{
  "hidden_size": 128,
  "num_attention_heads": 4,
  "init_std_qkv": 0.0509,
  "warmup_steps": 200,
  "dataset": "wikipedia_en"
}
Each number is 500 + 50 x the weight over its row's rms, rounded and kept within 0 to 999. Layers, rows and columns count from 0. Numbers have three digits each. The size before them is the row's rms in percent of the matrix's.

# gate: layer 7 MLP gate, 320x128, rms 0.162, rows 14-80, columns 0-63
# up: layer 7 MLP up, 320x128, rms 0.165, rows 14-80, columns 0-63
# down: layer 7 MLP down (transposed), 320x128, rms 0.16, rows 14-79, columns 0-63
gate14 109:579405574422609489525407414538377431479461545575586498450579403475567497501501498537498523537552480457575461464517574553542494517512473558461531552528499489475426454478547531485458448499510537
up14 102:509582507572579513512606495569540608548480483481578525469497535482532444477536443512502414473527626628472459580508432518458407478521501496392458523545535515503543506536456456401447546458487391
down14 100:495610454528446521490399539492473512549519516550448452581429444489443465581589483540506505490430422498537510405475579498540487452511520460507514529498455482523527539516508527494490532455433457
gate15 084:507412499469420489501508418456535454454513560416500401499504496515478514421464545472603545412487538480454493483509520407566514545527566567500501476465503443411456406479590423514463515422412453
up15 090:564461478482486514506493448583531432506508592438543487602415434492483515509463492497494499505519490473501443414486550496454409515475434540534564581558533485487451600496495521574498510526445459
down15 097:500519494541602523455580538486514519443511478549514464461481535548528584456509590560492475530566450410470464502513559438553475565436586528479492496575527396559518425538481347445481520495492458
gate16 101:440552482496474536395447533566525599491511488442425417560570439532540559471500403525499533484515591523454560518525409503403495430496447494447546528546495507531453621585543465531422464525514584
up16 104:535464457460533496499506461432477574488624451541457491545514521524523448469589442537372431520440358538431481528493534539565531593531466499523577557438469402553578475489474508588533570455441589
down16 093:531476468519537500405504532503482492474506490413473503518485568576532441524570513581483488492558543505470502460501524605530474551571552499370517560582508473490592532531574430484581533539481516
gate17 091:487531559435623515475467503426541433457473451462529464484331512510507577456557551514547472518552506475476507536476481526518452536425506499455522526475488510519640459488483462515417542520592508
up17 096:542617564531492510402489414392486486474515572622540439517509531541519534531520429506540447448594455490534571550485561611566478536496431516444485531468542434513490493570531599550534498495554445
down17 104:506506632514442521486513439545490487436532580541479468574530545553591493489424355478484553421501409436449534484470524475587484547584481396526482455451495535457467546560568494542620644527494480
gate18 125:531424435492513581415554496475465499533487535448458500441557544453506497550601558535487501469423462526565575520536476522495460414394393480510580574588486483487492484594468515489475475469458471
up18 123:494542561553444572448431401534478588551445480574492528545549536487517578386425520458524496492455560462514407479452492438532414491491549529480480403516500476466512485539490577493495460509513525
down18 118:397470622473529583507499528544517530374547468468408508465594517499452486503423441492506408510483541531446489549494522525515415501551578452477490431516531472512538529483493428544458462512446513
gate19 095:453567552511529512504491457545569569448465513594508535471508508424504575606541433458446624464482428493460483567643472483540550459486534470499488540453504553567482519438456558550530481504440429
up19 095:522528464590501577595412471517619482520463474551536381527491529405428405543629485450532525534552532489502526510498401436460492510528398517503439455495549365466498532533460540481529455470485520
down19 101:509589474503536511422542419453529508415508464492463471532486540442484525393436524545475486520560523552481385513565501505535451544427536554493486542470551479544587511464418510514455399513588469
gate20 095:462504443552483517547506510543528512440440418562480546589545575522569517480501480530490479480475447476529478525560641583532463487478501396506467557551486497508520564468488542470443455462529534
up20 091:556443513532436446529407499450547480508466551502369555487519493421507435477481518567399453515491487521512503512537647447546510576444491576448551515601535486514465488537456424473514359484408424
down20 096:474502536444543425458525562397476527565571489489517465467418500509459553561443493502507471499430537446460535424430429452507475490557544508479450441451491483519472454526502464485482573519479583
gate21 096:576538434490517461548491475393585424466496570508442435507493521509483505482592452545444531534427400540470447536461522613444428522540466501488456452469484481548506608598417512496502440479403465
up21 098:646454485502457495365463414520471528533500493448565547507525535437466500496470525515452459531451438454463515387581461537588516569495544394498513454559456536472493527505532504505541574422435518
down21 091:488461490574556519526449531525519499459487487559519586529422522472483515523454492517426538571451490427448468519562484500562530395404524492502542585600523592480495525476503427585470525454543452
gate22 108:425536518495465520406523534530541545540477497445506493526543515573490510486431583539439614447466472548600408538448470532474448501502453599534522468508453506519465485489490552524402484544465552
up22 097:532546370509538490580439561535457550464466509534404517527484536441511616474488478593494582461573443394503535506473513540389417494570476537481513518487512582500487526462516530603425463506459375
down22 102:610489453477556542473484455456440467475533446579506513497466456451496495526573410508456452460428534442460569490502557378437440490542550516445559485463473565488402488444451594544524458575473562
gate23 105:435483466420511548526547467488566497517457565451482634454450516495522541558585473502529518451501550524512596564503458443489486565493426445509441596541488515536514487555435523440515561518602463
up23 093:521591452579441488382448461607461467480513559543492446474509564489583445429512511553434504506487517510421499489486470497554502507524518476530462551416517494506508544503499442520498498424552383
down23 094:523512498407561498488557498488521488500517494545454451512527525533600524568550508484475484529526512416454512423460428382532606494485522400515552543518501458516496579538544465594517491518578487
gate24 096:428502404407438519459457580481524512459532497481573498459509452492520513467511497470457448541542505493548550535496515417638558511526606454512475629507453520479488463546513569435465518464521595
up24 097:498514443513561571481471529593460504456480521454572422496508479472515460539468443431533452624482466470394553520459533481474424460497537430520540577399522585626453534531454516584449511490548509
down24 087:472488479384537492396466400504474525480458457534536494485468565463505475522598532632444505484480544495562524536476557532541593516420517446472444556456469537570375528474515470549505576502442500
gate25 097:521571513573476515424505545452463514546463522480455450483457582454471543481519551452518495525560515520545418529473535513480436613509501419444554523447494436506484454449475506417464524471412558
up25 094:464563457524492499461446457451567521523521483598509498613482528508449482522437501466504430555480517526541492448488403503539548449509581483515452500529591510488513521490619498480504487554452509
down25 096:379533511434497568491517537512457523517588500465559577448439507490439643595575523567480498574544514599441454538514526459479468518514436486400467581515489512516515492487489459517440512460539431
gate26 102:499479452481593452492500494505501573531563466467418377499449510682488473493520442576593453544434492485465542518542542527540441542414485423526495507517519461494431436468463523521510497547563550
up26 101:541460512530515516481562492536462559551553419533431373529516521478504391596481427513474547549517555488566462537490595561438438532523505430582503494594577521467514535523511409549416500560495531
down26 104:416465494463536507487499431460522414537522494567454418482565512528479557555410535530415458567528589492570511516469552521427547443476446413558475469589509527568560512476482557533552493532581551
gate27 104:489531481498566543507476331528564564541580535509510517576557427567543505453481577537583538561502434503509489519516545517508532505541455459424508447485430588458472529561528522441569534546586527
up27 108:487485520504460489470529548486364501440465460531462493508582586510561541518492511463466354472453488450490498454533514554574428434534401422514523407561500414469397449438476524547567498573541465
down27 110:413532470447527573593524583548475550413431473430493476476562482529519488601466595489458504538475539495506463400505534519479458455562542528532467543489485461566465512415362531493483478563602498
gate28 100:524511474449480515494403465535510567546512525461486592519473539522502546426523515576521432495518497450413578478491562378507537541537595471450527571449456515545459569436482548476490486478544503
up28 111:494563414508528418586556421473498493468528499462495492594536517467539459533497463447502515415549573478453431405558504595546570495553462520546460505450591561484492457514564497435516500504507410
down28 112:496606468577569582525534555511457393548403552528574491468453526602521429553510465394430527511531494483515444494528534423546526458545555434480468593440519514453496518555535442512510517540543556
gate29 103:516496441496530488526501526479510499550493514524516434404461502516520482576414514516473477507407535532438520460538490617527422417506418501535512536545416536494474417425561530485480437593508533
up29 099:412478567514543514495455523453519515516498455545507489542379469479440542487600471558452550495482473487461505491412513402475356576458474561518535455457461493456545541522406540483552546532527571
down29 094:472443482554476494434503495533476532548502470621500586405512510498516456525524464571438482480367548571438493528443533431520436448461466571534482526473495543568511510468629428537536528486540523
gate30 116:497481440566574523446490578512535478499432491472565500490532519545444541442538540584515463555522449522479523563633387462486517449524462496471532506511515486521537513455602437466452516474501531
up30 102:531492388518462591477423581508469565610456521488429525492447542484505470493484489488463486420568582467534469518497479568478455464473415494475439459426519416552551545579500399484559473540497416
down30 088:481454513519509497489522498553437432524513435594522545537495533411403554574571488496485459512350473440497507396457545502503485481519520605514428464523425598515510507435490499561467507442479533
gate31 101:494503476476567554434447526482449537533539575492461474510504488528459562500446544468472517610548505448452474560540478520573631603568362489516584511492410627465506483494509527514464426598465510
up31 091:474528477575503459445486490441406498528503452519499508579545546561588483480434459430550458486479436475519418463468492510602531500553491457474606430506536536515431513547494517565462431486453494
down31 098:438450463413564514480511597496505515494502518544485373491369483496463429571517556507490526512541498454537448545460508402541572537532458482426422477525546474532500531499511481475455526528452456
gate32 099:477594489476530547423539469545482488522582433528461465488511524542462486545580499419537563490430366547516488499500527447435471411517483553472538442454508523557493386503542550519470501576559487
up32 098:554461533421458538529518471509493526517497547324524545546495547553473530533533573483575568545492454499600586500462462513484481505496505486446596433456469595575517464510446533590479470525419578
down32 099:470516477459417558550524501433513586496566567467451558509503587551401506460556432479570477541493527468448513551584553486456538504477403516465544538508588605465427482547506453568468461486432505
gate33 111:476493524500586617498537496498489504489492456479549539513530525471458601464502466612459598451386499515543446498541568472541426577490529479516523481520466434478562541494404513426483527572534482
up33 106:519489493490531431494494605516472447542557455584483511491476566562353531531521512446484543587472496394551443513425545558533459479542565577487537460570568443557589498505393622502488446453541475
down33 097:487467461457523534507502509528525444503493569489451369460557497513644509458461528488573561431493503478523541483489518414452486558422396541551431481497419511495479575536514495594546472527408435
gate34 105:509546455476454518474494551459547510515499614426532508469530403567442592434452515523562496499468458478479506602519437515530460580529481393524550537435500475588491510432531496486368424404593515
up34 096:551464542535569450494428553533481408522490422467461486536457544460411456465566422465421429510553494591565467471561485589549541500474463511445518528516541509526487563510529494535493565505557458
down34 094:462548469518493481483425458478510479474446513508556549585522517534513475596523602492407501535423465521494549493504613487526429571566460554509486565589546562519489493439528461553503421535559413
gate35 109:421442472550518494440631542529475570554496471445514550517586492515581469470553487519574525415508486458460422545473457533454448490464562510547554480476597478495574487471465491437467548457459540
up35 101:467432466496489455499507451592517501468493480532527437460541464488557568506545536493446539497419510357552479530456522468517423511504500544391524477503504486485497511522552573528437536507448551
down35 096:439506569510535449409524548435526532524475508465487524577532495538506541506487499554385414496556543433453397430502596438494457508474515513485529529468495482491420545431525611545512495532518494
gate36 098:532401545467515577536497463427501484439496537475577509527491462529488435412560531531565506581527472541537523518513457507474503460577465510526424438600556495392425582562477490496468473502539535
up36 101:435534452408418391587467512547500463541492470532537471485474541542531479431455490461500515461479527560493449472474495493456391485380460474535495570601487347528525520383534536541572616491464599
down36 104:499456540502448433483526479534500503569484559551554567458433498498485538499582567500459581493478481552485434467452477491466456474389462581486474496498422467530469458392474498491526583468469423
gate37 091:517484560493550491453449598556554509564510469490518539466572479476433493517538583448512568503486368520484525533470412515434468480433413525479423549520529525503421488491519512507500493528499605
up37 089:565515432503541508598528500443499556521505456410398405549429469481481512568490463487529546438420543511492393504473601465581428566613545504437550557491482588557483439537544434462495596475561492
down37 089:415505546463500451434524580478489463636490454450597601493584469459488523447508541535498381586482506493451538429487503463475486531468458391541467454542490414529479431496455509532477439511511572
gate38 106:510540437503514510416441529484456543480439453485580526510476488489494492524499492492609507589456431510550538444539569551508403536542350578586582525490422508487431560580530558529419523436518578
up38 109:416468498539485487505496555530521452543492431480593514557566590527519531404451490531454496462464652428534435557579541486494501445442565448488582613500487482484487469528475422452477423513496485
down38 103:533481465517529476537529490496542428636570611500479432558597583533565483504515440584586443532483581552615484478512559502529574466552532480533605485529396496497490541556490491511575440561489523
gate39 098:498568582531491509572481526598548418507428459419547540552476448566472417540458536518556523546506476538486544537566510520480593531526468501518532545497603519601458538471554519533494465456553469
up39 118:449495578520451549518533505557501478465513571402523517496442514523488582489598504529497532557467500541607563516449513433508512575531512565574525486499458532571578488504510458503413413509473496
down39 115:567450591536441535509513527477419468487563611464503462472470467528496533496563443568477468531534472502473591406515476490488481437429537425545500489515562471475605503445466488422470523516562489
gate40 092:491514446456552527598352487529457495496515491516487554493469475497580493494457540553502486436531578516516399510484501493520450506451479531520432484625545400472478501492531608552389555450554513
up40 091:405514497469544416576447585534461471467506555487587548497520536559503529524475538439452415522461438442539476500471521578459480490542528514446558485526449505471468514437516562430484528495467427
down40 092:479526461471488478452517445519500388525591584503448431470435417484513476513531455503627584531534467529531494473579441591507551513479512446560547511505509572514522523519509580565444577487530579
gate41 089:457553540474576437493475549485492455450532550466493505502418471579522517511482599455460424493582472512496475530457499564533538535509508535461467450557530473389561507492515441580553362459549476
up41 090:589498500485577485496501454395453532448416450491599557536442506397502499335431487461439588493491467473455510517514473529518643459572506482512577537481458516484509527554600539527455519444515455
down41 101:374528531475567619546493467474373476471449436492529527535511529416544488513472504507429513513505498496487526544548482500562485552497433517517452546445382511528430564513486407466457445433534507
gate42 092:440522519448552455477536477561409488483538482504542580417378542366486468533509530393597430491520573476473474468495500527540469576522470422536637442506423530504455501438508518509526468496510582
up42 090:478531640596543514491501511491542420535500506425453529463562526486517460538434481480517582450531445515466409496484541515550478412395457505546438431562406496476477422566454437539553520486486541
down42 098:463508527419457384522449490508488482546493451472555493546499487377582565458459456434537459489426569538523542540462484439487510498459474531481541500504516522481483430481495528487598554534430510
gate43 093:500501453494454388539516517474572453509566491442437481501433489555502530566518499460392637548460475537575480509508472572479531496527544416619503474556496524493504530521563558486551475497528559
up43 085:480532456493478473626572553584498517531484394496502534443410533534454478561508427462558568469476479425505527507502485611538530488546508499566457544507521444535462552545434471449597434538512432
down43 101:489541527602607608445419506507457518514491472548542507470564547467547475464453519541515401552543484518421435522533581436461494536486469519367541519491539444454503464492444443564485513585578486
gate44 116:526483456523577571529561484493570516538499542475522469456566506564459536454531368557501504468456464462556519498478517642556452472495525495515472393470500553386456584582551552512436535477388540
up44 106:531501529505448550464416499523488566418471534453514559415534514540526452561463414530433467474436528570580454473528462511631500418545526501519504461492468461454454475519466498484519456456501550
down44 105:478498438487586525579508511512601516527542651450472388512515502549547570421524377514523539398466421451457536522428504527562449521437487523464504480518516637495445532546513495506507559531462467
gate45 090:423543471512542500469426560503501518427493506545449505592505493568564481453504555463436423488520526391484495380370527538500519459500600470482476508426463512500437453580466578541457508446640516
up45 097:551430525439526499524563439521505476561514474622467489530422591402489510430450542518508497476563515436600491568427519458467428538513397515488483585521571498529595452408457398459441536494490518
down45 094:545551564515571479519472470521405457457452472536521576512573569388462446430559500469481515498472603510460472492489435549566481509529420544492500505555387481481437536525452470481556420536539466
gate46 101:547504567549527439481523545437477575545516496548455482475506540520478434445501448551505491433452434393416462550515544521451586548520537562504426485493445536429490440423450520463480575619465510
up46 104:499548469599435494554479490547513507498482489551551494608482546448519560483566469464564483458541576552484485555454434449569526526438564509575472434465518394642379547476441485454490452480494367
down46 105:499581499494461528479452438519451470538518518523516642525583404418501459453502544497427432490445480439503523493463508522489405494451447517484520433577431491537446510423533473430502369516478498
gate47 102:470502504498530524634529608490554528506473499500478480459558508610474429503488465498545548500427444469530605480410549536542471598447530531486451471511404521475511610435519438460473532391530563
up47 095:518521504591544454567431528479497507509451473461506523559574447558521473520509510517411554596550475474504473523532504519512574498598418521462429516461522435442555467610412535469433516599510444
down47 105:552465547537499469474543577457537482323519410417519484534474519539476499553492531524518521507494557541473458419526425460473449437562473553441530436481536525445516460568478523533420551531456474
gate48 096:471491503473461548456515478510492475402477437450556464537536583516601541515575538499486472431478606489551485488494523531544482438449488479456532477530515603486509537457450473516492507425570515
up48 097:485546572503458497511417409540521451480543531463478524515480533412499482540475526480545503496454466536467459413555548478462516547516429501367492470425507526562505488538555435544579526544514549
down48 089:477511426534620508475455435439536500571480569537502510513442519542546498498553524602492538401471504538515469490477442518457495493425470530501480374478403523490451526490408477498499476462498563
gate49 124:390542550531557467545407543504492536511493493478485537565435477583551515480540597453543584541459475516484438540498509485491505500534460371542460486519523525506557491497548544456360424555488498
up49 138:463530516548588417530390540457514550569458529461452501467460469541525566471586473437503428595515566551494466504537561477478518535593510492565466460535563481527611458465487542440485473563508515
down49 105:501424550528610525476422459445469568491465467451528491514485442517458511531464534447430480581432530507568470494468509454432470552521475488510433436512557425511566387452457603500518478583488454
gate50 095:486466502429558447466518585498488527513619409460478550518511598522490459420425550553534509514450441478521473568528485464501562494508499575459554491572495494543508460569433518543523484514451520
up50 098:452549537511526485529494456469541491507510413617523466516470412402418378567567522461431496406416554479470526518566562516559593477494480486504511496489436514488478486530491436583415457468470408
down50 100:541540570529457525533503373509603538493483515504505483522582506551513470544515387512471430601571485602519499429445482495593543444450559482519494533487518536588466482463547526482529518434612578
gate51 096:552539509568541522639439521578466522448483553477379480468582468544514559503579513429483531478478414571440485550403450404565469522441485434387532483482576424518472559516580452526468451587446563
up51 094:459503437479474439483526552519483476462503416510403474509499488596474555461485505487583477475474470469385528581482425517465453532422525530507557509544433451397509449488434494500535554531417462
down51 101:477497544449556519453519522523450490553490463605550552528404463465514559616442645620483471507466466429418507535409532503474473513367505466527393530508490534503478448459498521540540543558478469
gate52 106:544558517567506495563486554456357512500492473429490532531519385517503594562565555528533507533573544582506488524605552453416504531512435644538484525446478497536510515527551514452569485426517493
up52 098:516466506529571534475475461464489534465541514443480482462487497448489463510422438484534514542533560502529448520554568476574512522432398534520444445371378607473546490548521482487542424487565470
down52 101:539547442549496559527558536444504584462549504446503539482529398474457473495501492447423582531485432518549436568536549469454407462480508480461591505560460429532395531543497484516506498493604458
gate53 103:518621491469477508412533529520403444482534448595500419475493499569545511593454569560484510504520521521486432501556568510583474482470535454442530509485445493514508508532470537477538509433486513
up53 098:562443437470538472470566454582513457537561497566483437442531491463495510522510521544474519497522402420522398421489481512577498455572514525608520493447530488446413432484529451511532480391483586
down53 094:548427536507540510422551518494496426540458487498620462548548570470570529436543460471557470541506551590507564466464526372451458500429480435503554485504563453504465414448508376484566500433580542
gate54 102:424521453467508580554499418482476380475531506454548552576551544563400538586501484456438406583514422466520492506488548533537446473509583448504455503519494466568555507540485426514421492495513481
up54 100:408432464417522504479496577504510567510476609499539507538507518516406497587409558468501546541527500572638533443430552556506522569551528433527449542461481517544465534454517500485471468460527548
down54 084:557560488565410479571462467504577554487406521543399460533539439538489457454604444413460512456562495453516540550526527545487483514511468497580468459518503526496500408432518542538516492509599521
gate55 113:446506486457582520503558422568474571510526438370434502513521695499442437502522421469500515509516480435581426506538480555480412492485429523393532517492528445419485510477498529494531494521495488
up55 102:465479523486537514465468542465557510536404473497586481467505488491493482546430546421429526517517601501583541521557612499414493512503509455378544586568514497513521415449447549518600433436417536
down55 108:554503540504585464509515532502441464441486544423469497461490586550464416423494512484511566535585555506493550473460478541538418582450469462444551566517550489534481591480523527401525468589526484
gate56 099:511510498543515464478434556490365440429533451573482525542434489479503485428481476486454475409488466535506543562498527489418474386451481490464523468529543453447477535521447511458499399465517576
up56 094:513513528474518544467494484456518603584543477462489415454441451471456510538479429392486482427502477586454401472488479520533515436414458573464474526474564446567549541543489389607568471428415532
down56 098:481445456417558508549530573587482456433509475586539553565478462448484562470461433515526424515462474471409489597453494474457497484445471463464515537444455469506453573442413507504565524418460449
gate57 083:573487637525529521511533531474441597601501503431490389452593448525503514548408493512529488557403458426490486521493436536533481425499455513443454548535478583467530543514497455450505510565497615
up57 092:481546595486476563546516485504570439586472550482456439518499535582519505648474535473562477555512524470448519571410440493519510437539501439580460451581491467522581502551455579491578446513501592
down57 096:553413471479492484390503572529481602455512437474493503526560482482441583511584597466483523500425423554526453451502554488443543525589495476497513511446492471541518407608578487417515482540558488
gate58 099:479526477502569480445469564444489487386549580505527546615616546511500532508406562551525597535520512552538589390537560467540558529469541481547444495443416480525500433394517535516487515493523379
up58 099:524561478529505455537464588473469485498477594444543568511440587579490510457404577515464437450488546511521486551461466502528506508500473482518442556559434582442542450548619539418579513521416500
down58 107:495400578541551548436465469552515520425519476470576455535527549444585423441481589518501559493543550514506597563501456517438413492451566487479502559483511532383482475466567552542482524513535437
gate59 105:480545511491515503459451517548422476451532548454545497448589503508484522395585537497550551567454550519413560491543521445436447501498512480495476530497559554564419438425533575467535468508552545
up59 107:496519557529502559422588489461439402575472510523522427494468500476395507483528523423398447456449532524528461461513477377499592526510488475491408471513553466414437507425502502502467527500482582
down59 103:477459481572429521500532481382552452387538402505490519447472507498465433518575464433521540412508504531536524527470475564516518565524555476476436491582468481492553480558527472465578436439443477
gate60 093:540541485513472448473444426537577470517565487441482536467593568509529437506446468494544579360393570459523520487540537441499448558443503592526555508571438488502557558465471480471549515541581402
up60 090:472498521526423545456537491460473538505615492528504542464549655531517464510458500489496547450494432463557574498455493457479521571492523517488387501499595526512461365467514458429613489503503536
down60 096:590425616515538406485485393490492462542550510499486493511558537517578456451507454549528476415506467419411433578552539526590463506480502556544455480487507546421538578449493545436446488490471455
gate61 089:501494449515500497568486512574395489551473518486541462469568570511442489448512489397482488434541426465505495477469474519412491440432494520524461480418535529535505559452469531475578535432517479
up61 098:487484573545510531493505450472542498364473567453569484449505500519515461595516440485439453554504496508536493463460530570577510452598510453495429575378506519490546579537650431532514497639451470
down61 097:474500439499536525539604566488440483571600508473479531529526443510450497438434486549466530453484543563468473449463507470550450569530512477575602591446584435441521529544485490537509486417522462
gate62 106:455497585476565629486547477531486522434544450451518546535485490571472448464490472389503444537458496516553596446472553490491475520520521566513459542441422501489496570519538503435510475536586515
up62 109:511596495465420419514439533460530524523493520526438529499476461475583460521511508554563526396418573475483476488482486499550497471512488481530534540552562576481583426480502485537459528481466455
down62 105:531579507490512429423499469402541487556563498516490544427495478471582522429502504571475533513494437413519488524499484496440530440471429494483521442621580514505483495501452559500369485515477578
gate63 109:549471513535564494500560455493475516495455585452429406520446507526574411444475407537469560450543542578567455495480533504514583563450510569467578487496536446481569406454393501495449507389444549
up63 094:507465461535528518532512446540667556497498478531432435407432500512472538447596434483459454420547528529511477491548433508497510489478523571482491490473580353479507596553527466507436552467537528
down63 096:484525469527506502483541407474525577551553522515482365460443464536545419396435419421445504424577479507507529488460470516451517588509450484531515519400516423469476560507449573471497613515538643
gate64 099:498522455485603459554560478404515511532539485450487489450523572518451561522582450561489543480455534517504499472564429504419449563481530520451448522456464515485557504534565627487431410444461506
up64 098:532408470420507479478485491522495470537553496500530609482493552496458444379538496516488564577558380451489579487462508493456445486374393523438470513560489490466477511497582465527410522547496470
down64 102:438544473501505484513500459428509480538535482580472507487555630510513492521539444575492562602497517520473564472482458561525499473529586477531491455519480476474586552461565501487602380454447484
gate65 098:465493459464481526371427483502448512513552487466491517455460470532412665499433586371476484456573467546491445576455483501473500492479517475418436474485527467487505546547615402510502543555411501
up65 097:528548490456489574463432502428455494459647521462531461510585621531483535513468415524497464559404432451508521441447553500504489453463516378511484564480514535492454489521484509536395466492489495
down65 096:464552388602462467479493486385363539432545516611467474533488487577520443485485476514447485480540532535545566442445489503471485568543471422543593518412477555508448551502519625506518505566551464
gate66 103:542549552516509591511508503532599487467423552551526465508443583411512462463517572558506517525512498468566502572483496592473460545419403504509492600528517516504530462459407568482554468474461473
up66 092:468435511522551577428519533367579543538564525456436498487545360567601492506550405537502525515511490550519499511571497456502592509525535511621469452474505424476555504510418462507458517613497501
down66 095:436526460612557489496487561484509450465576543472501503550446484436442521458545508513510506445460425522477519517442480451451440399489396557406594397546478516467448482561486517514429525517423577
gate67 105:563560478421484361480534461572510456480510385452613506533462470422513541478505578490495483505504438455527376508551487450454479561439465541402513527444514474499490582469508501493476417576497489
up67 103:543508469455465574545463463521422396486551472583492451463522426457537547483612484448556484469459427516498497497531548576504501515413561535532485494537481485516493473604532534516445448468528505
down67 087:517471530490392467532470477448542574517523599437458494517419512534470390533393439483556412494501482547520567502474436461476547479613506451452480489479484507508465508537512452472482470523552533
gate68 095:588585483451542446469531470535493432523464510569603526455571351450501444501450586559465535456517507490524482459460461592501498550539521411552486514522487510487566517486432582490479544523533571
up68 096:573501473431442441475507554419451632569472454529551555509590504503469514513534483581550515526449511444482463495539484539496401488551577432493520485504547524550458477494453510531590495523538405
down68 097:481487568440462403477474468531562564404472532483485527496471534515413461400514526531463369487531524453518522567480406507477511568451446515495484537504544577471495537565454483434484459532595516
gate69 098:488486439492481531562468514554399469532492498507449440462409486485477462575470618442581578523456585525541559515465399427461521498525442477450529472461451579462578419524491433456498474457505526
up69 096:485440396491492560437484472525537541456469537474525486530476547532553484415465511547426459481461421567510454542616474429523593542398431454448537531462515530515583499606497502470521510476476506
down69 094:495511572536482542520426527625577454575558509457497516442537501556528498406472542514497530561515504544596470512431534519541488435504460469561550446452485467545483491622466542529481487531363413
gate70 099:541447527485482484504459492581477496460524472475455495568498506520506563466570518516501492450413523495534490526519516520473492496461562468501474429540448540409504539552454532420484545518433515
up70 097:552533453522509483406474524463497488510493520571475425590609573489532499494493501529485507579581546491545506411538571572490408452523570457592566456405542459501488424494476527538404453524392493
down70 099:523480565467602542505491501535473540564468496518575544479529500565394481506507526498532630534574498502449472568530511488599484510382434580510494453628506523529532487408556534554517471590579537
gate71 094:539450547533486485484450437499578560521527521540562500501517443509577533605510506557600378448507466470523444527362498472499513509485474490459617426463485526504498521461500491347550490459551508
up71 094:414521566587560444500559515499447479525567554499547530508445601535546533492412422519509550427505560449492485447585501507473483536501526505512532542521529575529513504493450375511481447468370478
down71 077:549459448494514541451488478471530527441473467662498492552535539503443496440474592503508455551480516526457499545563541551500535521532489450532516468547416469480560464478535542495486469472514444
gate72 106:539464504489460545423489516526526540458509479461517465505521508465549532514515460526478581513575440525507447579472495544499503504525398421503500521668424445501550602645508539510548541453453623
up72 107:428457412428531450433524557500613485480570510465558540420477537518517520520514524563590477493473506574475534466564520551517508510437512469465446491477470431427471489561485463537562521558552525
down72 103:522389411449490407466488572519571526520630484532550502442469524516462492463516509524545422492529489570525531469512569485541530477431504484474532480580479511532526496496485502407505474483526448
gate73 101:500511543477595571447540482528456451509497482479512578474582509507600548509528487661491486430513526523587581531520493471543468491526472448467520447551466511565484610515528416503433448529464464
up73 102:370451464487432404480484612470521469485486491485549557422588487569528485409460430424493484522453532573491481515424377537487487530446489560512442511650482492604499470517639527445421512534402514
down73 103:555465492465465554586454437421489618408539559415419537496508536488458448529501526439551503497509507506511542473599496520528505554526580406481597483424522459437515495505459430574550476470477502
gate74 101:582585499478482450541477469473504511480463571516478512540401574556475425557524507526526419507657629474519426501483519528497444552534520498504511473454445607513646513462503469435515459423500476
up74 111:520568477473540548579492411501399446440520483545501593618567489453533451523489498602513475502512494516564520559417532507459396472512514513558460522459404555523543537534549512485552501577526417
down74 106:515511545497565516405590486502460366489554465529585510509530479478527568627489529482568525644449529462451503555466522445517433539489446428484544451501475533439455461515523487520511512472566560
gate75 092:550447468510501483542470509534388489483476533468464448487553489516430618503494566480487504422540442513559446502546516469574390451541531520465347515480549461531501437499538517588491519518611545
up75 102:559491439428453500472427498537406531391486552385499515467519584473416574506536574476440534541508440561541446526491423383533467495505455536438454524441515564556438473478515423504460520521604463
down75 103:503488520576397519510511478441464493540462429404491458512473521498544485442444518578401458434449505561531474412526458473564456486538467528529477532528504458584476565439449516495460487644555509
gate76 101:540486479494587554427453537563406458485498485579546538584563433516463496468621459623523486480551489534509503439522548550622526453495494513506591470520455581468500473512441580469545409521563506
up76 096:450512451439512472510549610547432537448476513544459544533474535408506471521601469569522542504470554464408493474438563461458545495462490531485394555448450605470533498450547563428498545528567446
down76 091:476441564581493537504493440486459504576522540436448462444485589576541598548444566491526355572459403558502433428508376496502444503484554453483485569516525487558563471426447523597486534522463472
gate77 100:539488420519613400434508419625492558454526506527509444520543500425431554451483538528476582482495498512508469430504465530582502466552533522546430426382540483451454548492445544543531510441478551
up77 089:477571504449539502492482471566550529553415495547528518578472511475478445476472523488455505490448502380422420448467467447549572463539487395539470513399504453469583549511485480532539462519475431
down77 097:542445481493458488600523482546496490454527530474396511474495365492521412399480514510566554378454558466429430500600548450494433401500434463550605441468493467554458514549521530501499459491620469
gate78 107:420470440546499535483521598451519482457449444590625443598555556478446479412601599527486516484522601485565566511573516418569511531460483496520564462450534429478530542494472443469516404523457507
up78 097:511519498476589509552454445446426395486511481504500544507464594502576494463545522434515493521419565493539529401499589463522487451525471517430474558478418466546498503446592579440464551548471570
down78 110:497454472533493573539408524555536578410430429432500627437480489519471521551406462467523452548468514532522530566487550438505473484472478531478536471448606598409446498596511488488519569532486583
gate79 091:582613630439427512475549449512432521493480568458560423473452594519557570487462546525551488489508483576498508484447535400440500463486533470469481382495467452512475559524577527573526463547388526
up79 107:549498587546457545566493462537483476445485467538401486460480428498543493511514631518511560540423393515535480574437518538587471491519455530472438495464495516469444578505467440561577483492433421
down79 105:480519403557549500439475540440543421581488521530431560542451379485535497500558477528528477527525486491491527553554521450475488489462466475417520454477463540449494432488490529392487472465588653
gate80 103:529460457461518475407551478514530463530516581477395596358474639502511407516485435447593548514535446460572518503425387465526524595538487516489459460495539509591589524503439499542504442425499493
up80 095:492452487548483449451510461461565398467507536476451464475523492493519437453490575487552520454489500467550513581539556479461618496438427483537547476462464528452480544504550490498579480365473463